config.yaml
num_hidden_layers: 10
hidden_size: 256
num_attention_heads: 2
num_key_value_heads: 2
head_dim: 64
intermediate_size: 1024
vocab_size: 2597
hidden_act: "squared_relu"
norm: "rmsnorm"
norm_place: "peri"
norm_eps: 1e-05
positions: "rope"
rope_theta: 10000.0
rope_fraction: 0.5
qk_norm: true
attn_scale: 0.136
bias: "qkv"
tie_word_embeddings: "early"
parallel_block: false
extras: ["some layers without positions", "some layers without attention", "local attention windows", "paired heads", "gated attention", "attention sinks", "value embeddings", "a smear gate", "skips across layers"]
init: "normal"
init_std_qkv: 0.0548
init_std_o: 0.0123
init_std_up: 0.0548
init_std_down: 0.0123
init_out_by_depth: true
optimizer: "muon_variant"
learning_rate: 0.00311
beta1: 0.93
weight_decay: 0.076
lr_head: 0.00738
max_grad_norm: 1.0
warmup_steps: 0
schedule: "wsd"
decay_fraction: 0.657
decay_shape: "sqrt"
final_lr_fraction: 0.1
batch_tokens: 32768
max_seq_len: 768
doc_mask: true
z_loss: 1e-05
train_tokens: 303900000
max_steps: 9275
dataset: "wikipedia_en"
Each number is 128 + 32 x the weight over its row's rms, rounded and kept within 0 to 255. Layers, rows and columns count from 0. Numbers have three digits each. The size before them is the row's rms in percent of the matrix's.

# down: layer 7 MLP down (transposed), 1024x256, rms 0.101, rows 754-800, columns 64-127
# up: layer 7 MLP up, 1024x256, rms 0.104, rows 755-800, columns 64-127
down754 090:188099146141142085149158094097063159107134161116108126133093133156120088123115100107184128170121131117125091121115137123129089058049132108089139113173085094173147124142133159118186124140072144
up755 098:140124167158143126099124056107141082074087137140129141043153204143140123152074170166153138181140110126156133128081158075141107081194098138104146146148108094162159083144139142089114143133098098
down755 103:137137119149174119095121150187100111122131155099103115070157101144118174123119130083121199240075129202121167158153114129115166174148113092131066126156093099142105089126100087149149114144110184
up756 098:144145079134108036119140146145111100084158101087152139132187160180111138121085090110156140093057149131095133171136197199096063074132083139077185128150147147099125110133125143165131089145187188
down756 096:137166127107099054113125165104141143118120134086150197152139151125130205116151151107128112114156167143198146136131166159104127101123123119102111136140078131155202121124088125093135120140153095
up757 101:163165109129091123091112111078150135126137174141113130156105117111151104122203104157106141087144078134103110088138117107144098175107161070128071132122113169133122142084168135151093078080140146
down757 089:154092119145152130155133130166126178066137184062088190137090159173092088141167121159124154214111118149107109168132121114118062106152126090189093049113118114129148139154131128144149096147161113
up758 100:175164143142154128135090070162132076179139085172169069128145106125106101104110182139136169107090128074080106200116216111158122150096165069158084114142133165138159124086157187118129084114100111
down758 097:175067128086094098141094093163165166148123167174159088147127106134167142089125105164096126119130142107094116140109139141085115148105145097077075117146150099090119122168104111135149114162132149
up759 097:094112145115081114082121075111135119083133070133120097094133075139082118114170115144152147205123086161122114151132157153151152105113095128124103093088131153070056133199120095087180179108138156
down759 101:108078133034072167118105129111101133126151130150157122158099118168166140095115110129128109029125116088109073133157159135146160131132065119117147111119139161108151158109120141157165137132115131
up760 108:068177139174135103101062109119154149151115098102163111141174148149087154176128142121211132113134132180118135154074153142061100166131157148089133131161114114081099173140142125128000121165226131
down760 104:097088135149123113090066118157114107106131109166100138157172163172125138136113130086094119166163176115135120119188118081127197088107113166146086091162177078115149088138145171161070095110153117
up761 090:197111091090159180088047180100144163119081131124079125146121108070132079090111079091160218127162105128129094154141126050099143108104148133113147119102165079151186203141091151193103127116089074
down761 098:129186156159150118096090156073109148160121143141145141142159132165159122108150128151216171150086128135175122096113175130120184161113147145174168115151077149105095128149170163129140125122147101
up762 106:119147158135148104068142093118099127124100123155122181124150202147158142136172078148121101070152121141104135148095095108148170158123155089102157090104120084124153097127144072134092130107102161
down762 108:178134146161084150107139076121136140109079135109101129150144183073210093134188119065092115085158101110110090090150103134142149130091170057123118161147112187099115174000104137112156153129169192
up763 096:107096185040183105145058088122112153098188129194176205133134167152121097158180137102109154105173126098104153127169181186117144124164084097095136145150040131111145132103177149154107137145155084
down763 097:081099144135171086158119138091144125144166098162088143138118090080124132129132116128103156152137140149091204110121092105107100069177145114071145146118177090151098100132134172076106110150157113
up764 103:115185104083100133158122117127209125161090129143095104114114156101113137154086165173063067125116181112112130122162126148071197129130156180071080088129125106151115145117102134114119130171076140
down764 103:132199176134157084184097073107173116048105194172137127142183154083094093107130144109148130093165053122190127129092100126082155185148092123120139128114138129085136167112082129140140071103065117
up765 100:124180130156092152162140150078155137103103136172143168134043101168107069090133179167167080128115165118156119108130178173193139187155162126163116127159157135179107112120087171126144121126130126
down765 101:182133135167106130107135103128143107070087132164080092060155136101110168100178127116133138083100092204151128131156126091082137099123143122076108140163119166092168138159124084128135122102102130
up766 091:119184119148124101097072124082113153082170150095179124127140125146100143136172057136150147079195125127124113112091214149143111163109078108099186118087105102136154114090133046135134142056088118
down766 096:122100146162068176150135190103093106159155161174131130090143111141153149119155116135107134135085119151093185161077167104157107131123084117123140166167172098135166116109105100131085105194088097
up767 097:147185142148144183056165138203153135104119095118083106099058129143142097080154174179137168120159163137132146124145177134059056198131066142139158145077141162165178177099160051197117124154090117
down767 094:151113155126147126130122112143176109099079133138032172136139138071070137144184089079097074129147145100125131131116075155099124093104133134114154123159157102136061152049150146125111173094172082
up768 096:141103092148142165143084134127108181135142127155108116092142083150103093141136143135098076140089132111151190124093143093128159176102120133026140139137130155124111161107161151093109105175089098
down768 100:177168138112113151135154067086159116141099129132157072110150134141082089078104095151086125112087092151113137117159122118109080161088123111190135135137127119129137180164092173125107098082105081
up769 097:186184138080085150115148153156151166100088147098104140075122055120169155062108148128131139150111135104120137163096128137127132137139145145204177129132156132093136128134210066099160142152063104
down769 098:162144105091097138054166142168155147118122097145039112177183130126097105121165106170155119057112151153109102125128146081127163135119128188119156154191167138124101193040160190095124128141151097
up770 089:146202123086158128096123161129152189153092099090068179098139179122176127139159072073119176093108158111156155124106141085124089138100074151163140099165158189113151161101105117159089098171121118
down770 085:216116137168168072075114101142117095123140146081052174168092165127125180131136185143138126171145127117113179150152164119114122098132126148152143154170106097149124065093147203137130129139155132
up771 100:162102126107116077172136162121157082152111150108193128151108160122117126159120117184146158146142155144108104126114129156112167091111127155091120103154191147124119090125137167086138126114148144
down771 101:100117134161122141167187158135109124152185114063116127125140132124139156182150086164143129127138112075124126147139116092108085101172135156149087108119069144099158142120099147129101118111101129
up772 104:148155145111121099143138134125136140093134145107159173173103153112111055088100119081145125099163124161108133138141168112117112118172107116164174111164149166121144163163113163161077126160108125
down772 105:108115127123120079089171093132087122144102109099158120172175131140135126108133095108136134165177107134124061193171154115147160100112119184138124110100108173136156074108122087157150169078133107
up773 095:108125079120138096088136134103074105136133162163115129085123093082070097113133113117132085140119148115200162110099136130153139140119160147103081123128079105148120106162159109082160148181096136
down773 098:087139103103142101133119122124119129080124100192186103138157128173104133135088108132145160146139157182147112087061165112176049098150170107144094144129123140116090099151178082155122077132092125
up774 098:152118132126192107141112124175122118107168156201183114171177118115067136146129140103092123190156105154105163129151119129165124133152129175161124188151111164164152149080099159070120101068162115
down774 100:136106094154168176146112080108145148069133149169109070178180123141063146159149154130142115188096144063136035153113112075170087134131148070129095104166105090175141129127131139213099147140123138
up775 098:122151113040119123153189148109114138185124135155133144085135122127152096163132154143101103140157172089142102064079148121154114117115102215147187130141110132190115092081132162111106110138107179
down775 098:107063123189117118107199084129137116151117061134170122132167163145114147106106154099126133142061122140139138145185141150150106112045145111121128079106129099123113139132160090100130083163106109
up776 100:113034162139176141066068152186113168147154123112135196132135174152083076097156124147120108145106137126114092148134105123147177084161125146074149140140100114129123172129101099201067130155182125
down776 099:095071105186129158079154140143117141139123151092111136180122156172105131132134112075088091131127151089147057095142114082142165106170130077093157161119092057118124212146102115138129154134200134
up777 100:168119177103156138137095093134096091203154165060082104095187145143108092110096153185135159147092114132118109133120169079103100082113159163086165157170174130130107185081163100139164097099138076
down777 099:102119161080121166139098153121112106132154176115058136104122141143128156097088152170141090117144095135120117100102137123136115074135116089125152144124122149109154183108126131110114111152115087
up778 096:120130111159150128076145090073150183167180129095141162147142168107119145164117087087129114152159152160151167168097136157084116159101109094125173141173156143132137074106095146111124168134084138
down778 096:125140224119169134100122102166153113104135155088103130167139092151173097122121174121125201132077131104171124089130109137109101085095055135103154112143164040183141087164143073132131139171149144
up779 102:103155124154109167134146112171152108086127169119158130072107115154133157124194166078116156071140111157117087110158147117157137122154163167149187079051188157147122125119158113136178127045107122
down779 105:117102098132162094117133137153133152069128099121186139190126146115100117120191135159124160133108108103137150131108111067184110111175187131090135113117097104201171131147129114122146099090121096
up780 098:126141170145105078146149162147105160167112172124100086148144173105148169119130084059165121170165113138126134104111150136138101134105107117074138111142111108136065174143147145149141141118133146
down780 099:183130099154153156109185123112123184138098094106113146139127171110123135119093105091102110146170129110121143115161094140135136048052196089102166132167105136118075149084124086113165116133140180
up781 100:103178153170084130167194099157189170109170156147074128142146148117125111214177141115162075081110079154146142141122082192127079127188123117132129128130102073116168144122148100170079173118119089
down781 104:113139125082170159124116143184123138102154088148144173082166139089109160187163131135080164098055171130151100105110119171105129116135142176174081144132182094072107183113103131100060098110137107
up782 097:153118101102153093156095136156091087087126127135089181181087107139175166126139124157126122160120154162112069148148189092171157181114165156150192099098171171099173141090138079089120183129128116
down782 096:150145147087105104161142125130133087140074144049085113138139209134126138087118186121145122102136151161094147105123117158144097150151162085097065120103160139148139160112140161158136199079124093
up783 091:120141152132095115129080152171167127092135149105122125069171116067212073139095161096136136101101105135146173186114099162096143192159133168188153057126139130154152149092169183156129147153116132
down783 096:129116107117138170090113135171146126105143142156153149067165072119136117189082160098128097156160125113146160186086083171147086170141131172189120135155143070145086098123116132113132104139168099
up784 107:144072165100127079134062069106072117095158098129075160090178163190092123155101115150115102104099170066073119089167154156071114162125141135151198128103075047160084095129148122127206104128099094
down784 105:102115134063101090170105116131168139132095096144053069114084173184155107148104113120080122114161140097109142092151126157135103109155106147150091127102089112099092087211138096132110133132167137
up785 103:117150121170160123102117104083160158086157181099108126128129183093119078169114072120107107090123126060075139142088146097143121109162175170132123156086102095134128152120186144122128055126120088
down785 104:144118138178131114135163094147156142144138139101105140219081200121165171134097071148125181089151065132178104131089174125110113056177153117118070116080125165182109134166102167106159122158141116
up786 108:115077174152116129119105117134143140161129099129145123144118069140180147156105083090129080080120123132113075175107137169148091071122144041075086069151153129150115090114095093155121053149130045
down786 102:112181172143173098201085139160085119118150092100140144046149072150076131159140156093168114128117145125069141137116119053145131117160105117096148101146118192113127155085114082147129099133150179
up787 104:151138125142157116165119136110113079114103097138090110103115124123133145215162095095145127107157143128109119103169138067107125092167092135136190106097135158127128177159156067154061089146092067
down787 104:118155178140092172144136128068186113153059140132121182116117104106159117140109143150108113123168169101150096174149123116173089142104188172099132150145164132142141178167086119065152138066170140
up788 100:075084125135129077080167145160119049125130062216119134102097154146119145165130123143101135119146056085134150168114163177183109151082096151122151103137130162121078161098149130141158129142065157
down788 101:139111097113153121135139160123135095140129136161129114154180155153090181134211123111152091095045090169126157137130190153119136086138083190152150121117144109097092189091127112186088184106060153
up789 098:167181117117139095186163155123087097081102149143133184172098076120149091134152154123130132189068124147123139128108100089109122154105179101072116084161161125123060146131117131148165089138113106
down789 099:098095067160153072119129118132125179187137105114156070080109115117111099097177057085129059104095076171193117120114177159117114102134144186093119152165089118120107119134111118094138118101103106
up790 098:121199142086076152142128074155115140140196109134106144063094095086102135119100125158106136117080134187126092117059129146104123156155157137083137041137142132092125140165157071080125142157110106
down790 097:135158126078185112219147110138109176131120079107141111140128203150077102101129175164110114155164135128180148144089157119112148177158193150076143114117096152108119094169102128133124103210141143
up791 107:160153106129142136165118134172131152098141109132106102156157107060185124146078150131139101141158131157129123129037140171128121075162143048090147187118122116088148093135098111130097185108078147
down791 103:192163134097092193083103131144114166238187157115121164057221153099131096101102151033156112132153147151113142126123200132072151092166145120098113122129138169140045143178114133154110111154066151
up792 098:111126151126152168084177090118168154140166152128136225111130122132127175191118130158142122152130131158141122143127136146109165159153152125085106152133124149120110054179156144080159093150102097
down792 102:117109111158139094105217092109090117116149088116109125100106211154149140112173179090187104195086147126120088049142109180092094070104067127129136153142147115093141107116098200176129086136101150
up793 108:110144131095123053093088120084141137108104163080121149060122138106121130102103089141142132124185118102125127190118097143121094161130059086115145131147140180109148117120148101134124048134130138
down793 103:126124169094116128144125143126138155172093125092156152164109078111142136090127176128077064178106154145118139126099113085118102088100113145118152074189119127086172150046115138119104072072138118
up794 102:124063148095101151137133184171135088111135124165110155172127157110126141120141193131136125146135119116108109152127181132181140164168147128180114172160161208120101204123091079115081083154107207
down794 108:095165170160176138135163073111147152110139117151200193171163109201156097161111175104117117170158145154145134099131088162155121166196110105159114137090087147101116119118069102155096124106087183
up795 098:138091137118077152123140167076109127177170146160136119150134113095098094131165144076112112130083134120119176129128138024108131098150122089105102071176132166210134123054054092150137081084119082
down795 096:143153067174132088136133189171132106119182163125133142087135079136098044139161077076167141110103114130145195076165170118115117102100136090121140125123149132200168154118142152084106093101114149
up796 103:143160162097112130090114117106147157085173144088142183105154135128094154174125179126154158118123102160159147138141117120177129104070108150107110160158120146119101152130174178142096160093153144
down796 100:136102123120095114117129139082086087103120130098149096145174127098110081190123078188161147148102142090122135080165142129111071106106151118123110152144158103131133164159142147125196128145117078
up797 093:081090120143084101106142143125157107101107086110135121151154147114164115183200098121109118092087128165141143075130106157074091106120128111131085121177157094168130111148121153076127112102121149
down797 101:095144171153086122105151121187141131190091168152144126171115133138153165147180169152128093109141199123124141096156101087152149111120195180122097106108143066136116065164114143150150119126128043
up798 100:115162063122128087101094107133166115117152158200062163159125136094100114120120176173177157167153143099044127123164111105139148085088159109125100110102102182144104102155133104167083115139111107
down798 104:097159098127118144135165205105108164108097148124158123077167110163099145142087136102083132123138116178142090183120143168203118092085119123129130074108101128166148083131116115146147096022116159
up799 099:126150165112106156100119049114090097129106098127162148167117095065105146182058165124125119142103107085160126214067187079135118103132172110083132102199069146086144111136116125108137120103171097
down799 096:151146130157194152173129157141079128154039154134144125190137091126104141133039163117162102086079143083098096123108102138092113109154070107089157135136153182126179131197125138111184137145056161
up800 101:127162151103184134133166108132126149194198169144132122104137117123157116153085109111167176113134135163076148106093109159181146146160120165150108094150100148206191170119110151103088142154142130
down800 105:108130122119138144121164113151142104191080113158102119149123125099083202141134086135128131116109173080146110153131128180166142152169162173095164077154043084081155137136140141105088073117078097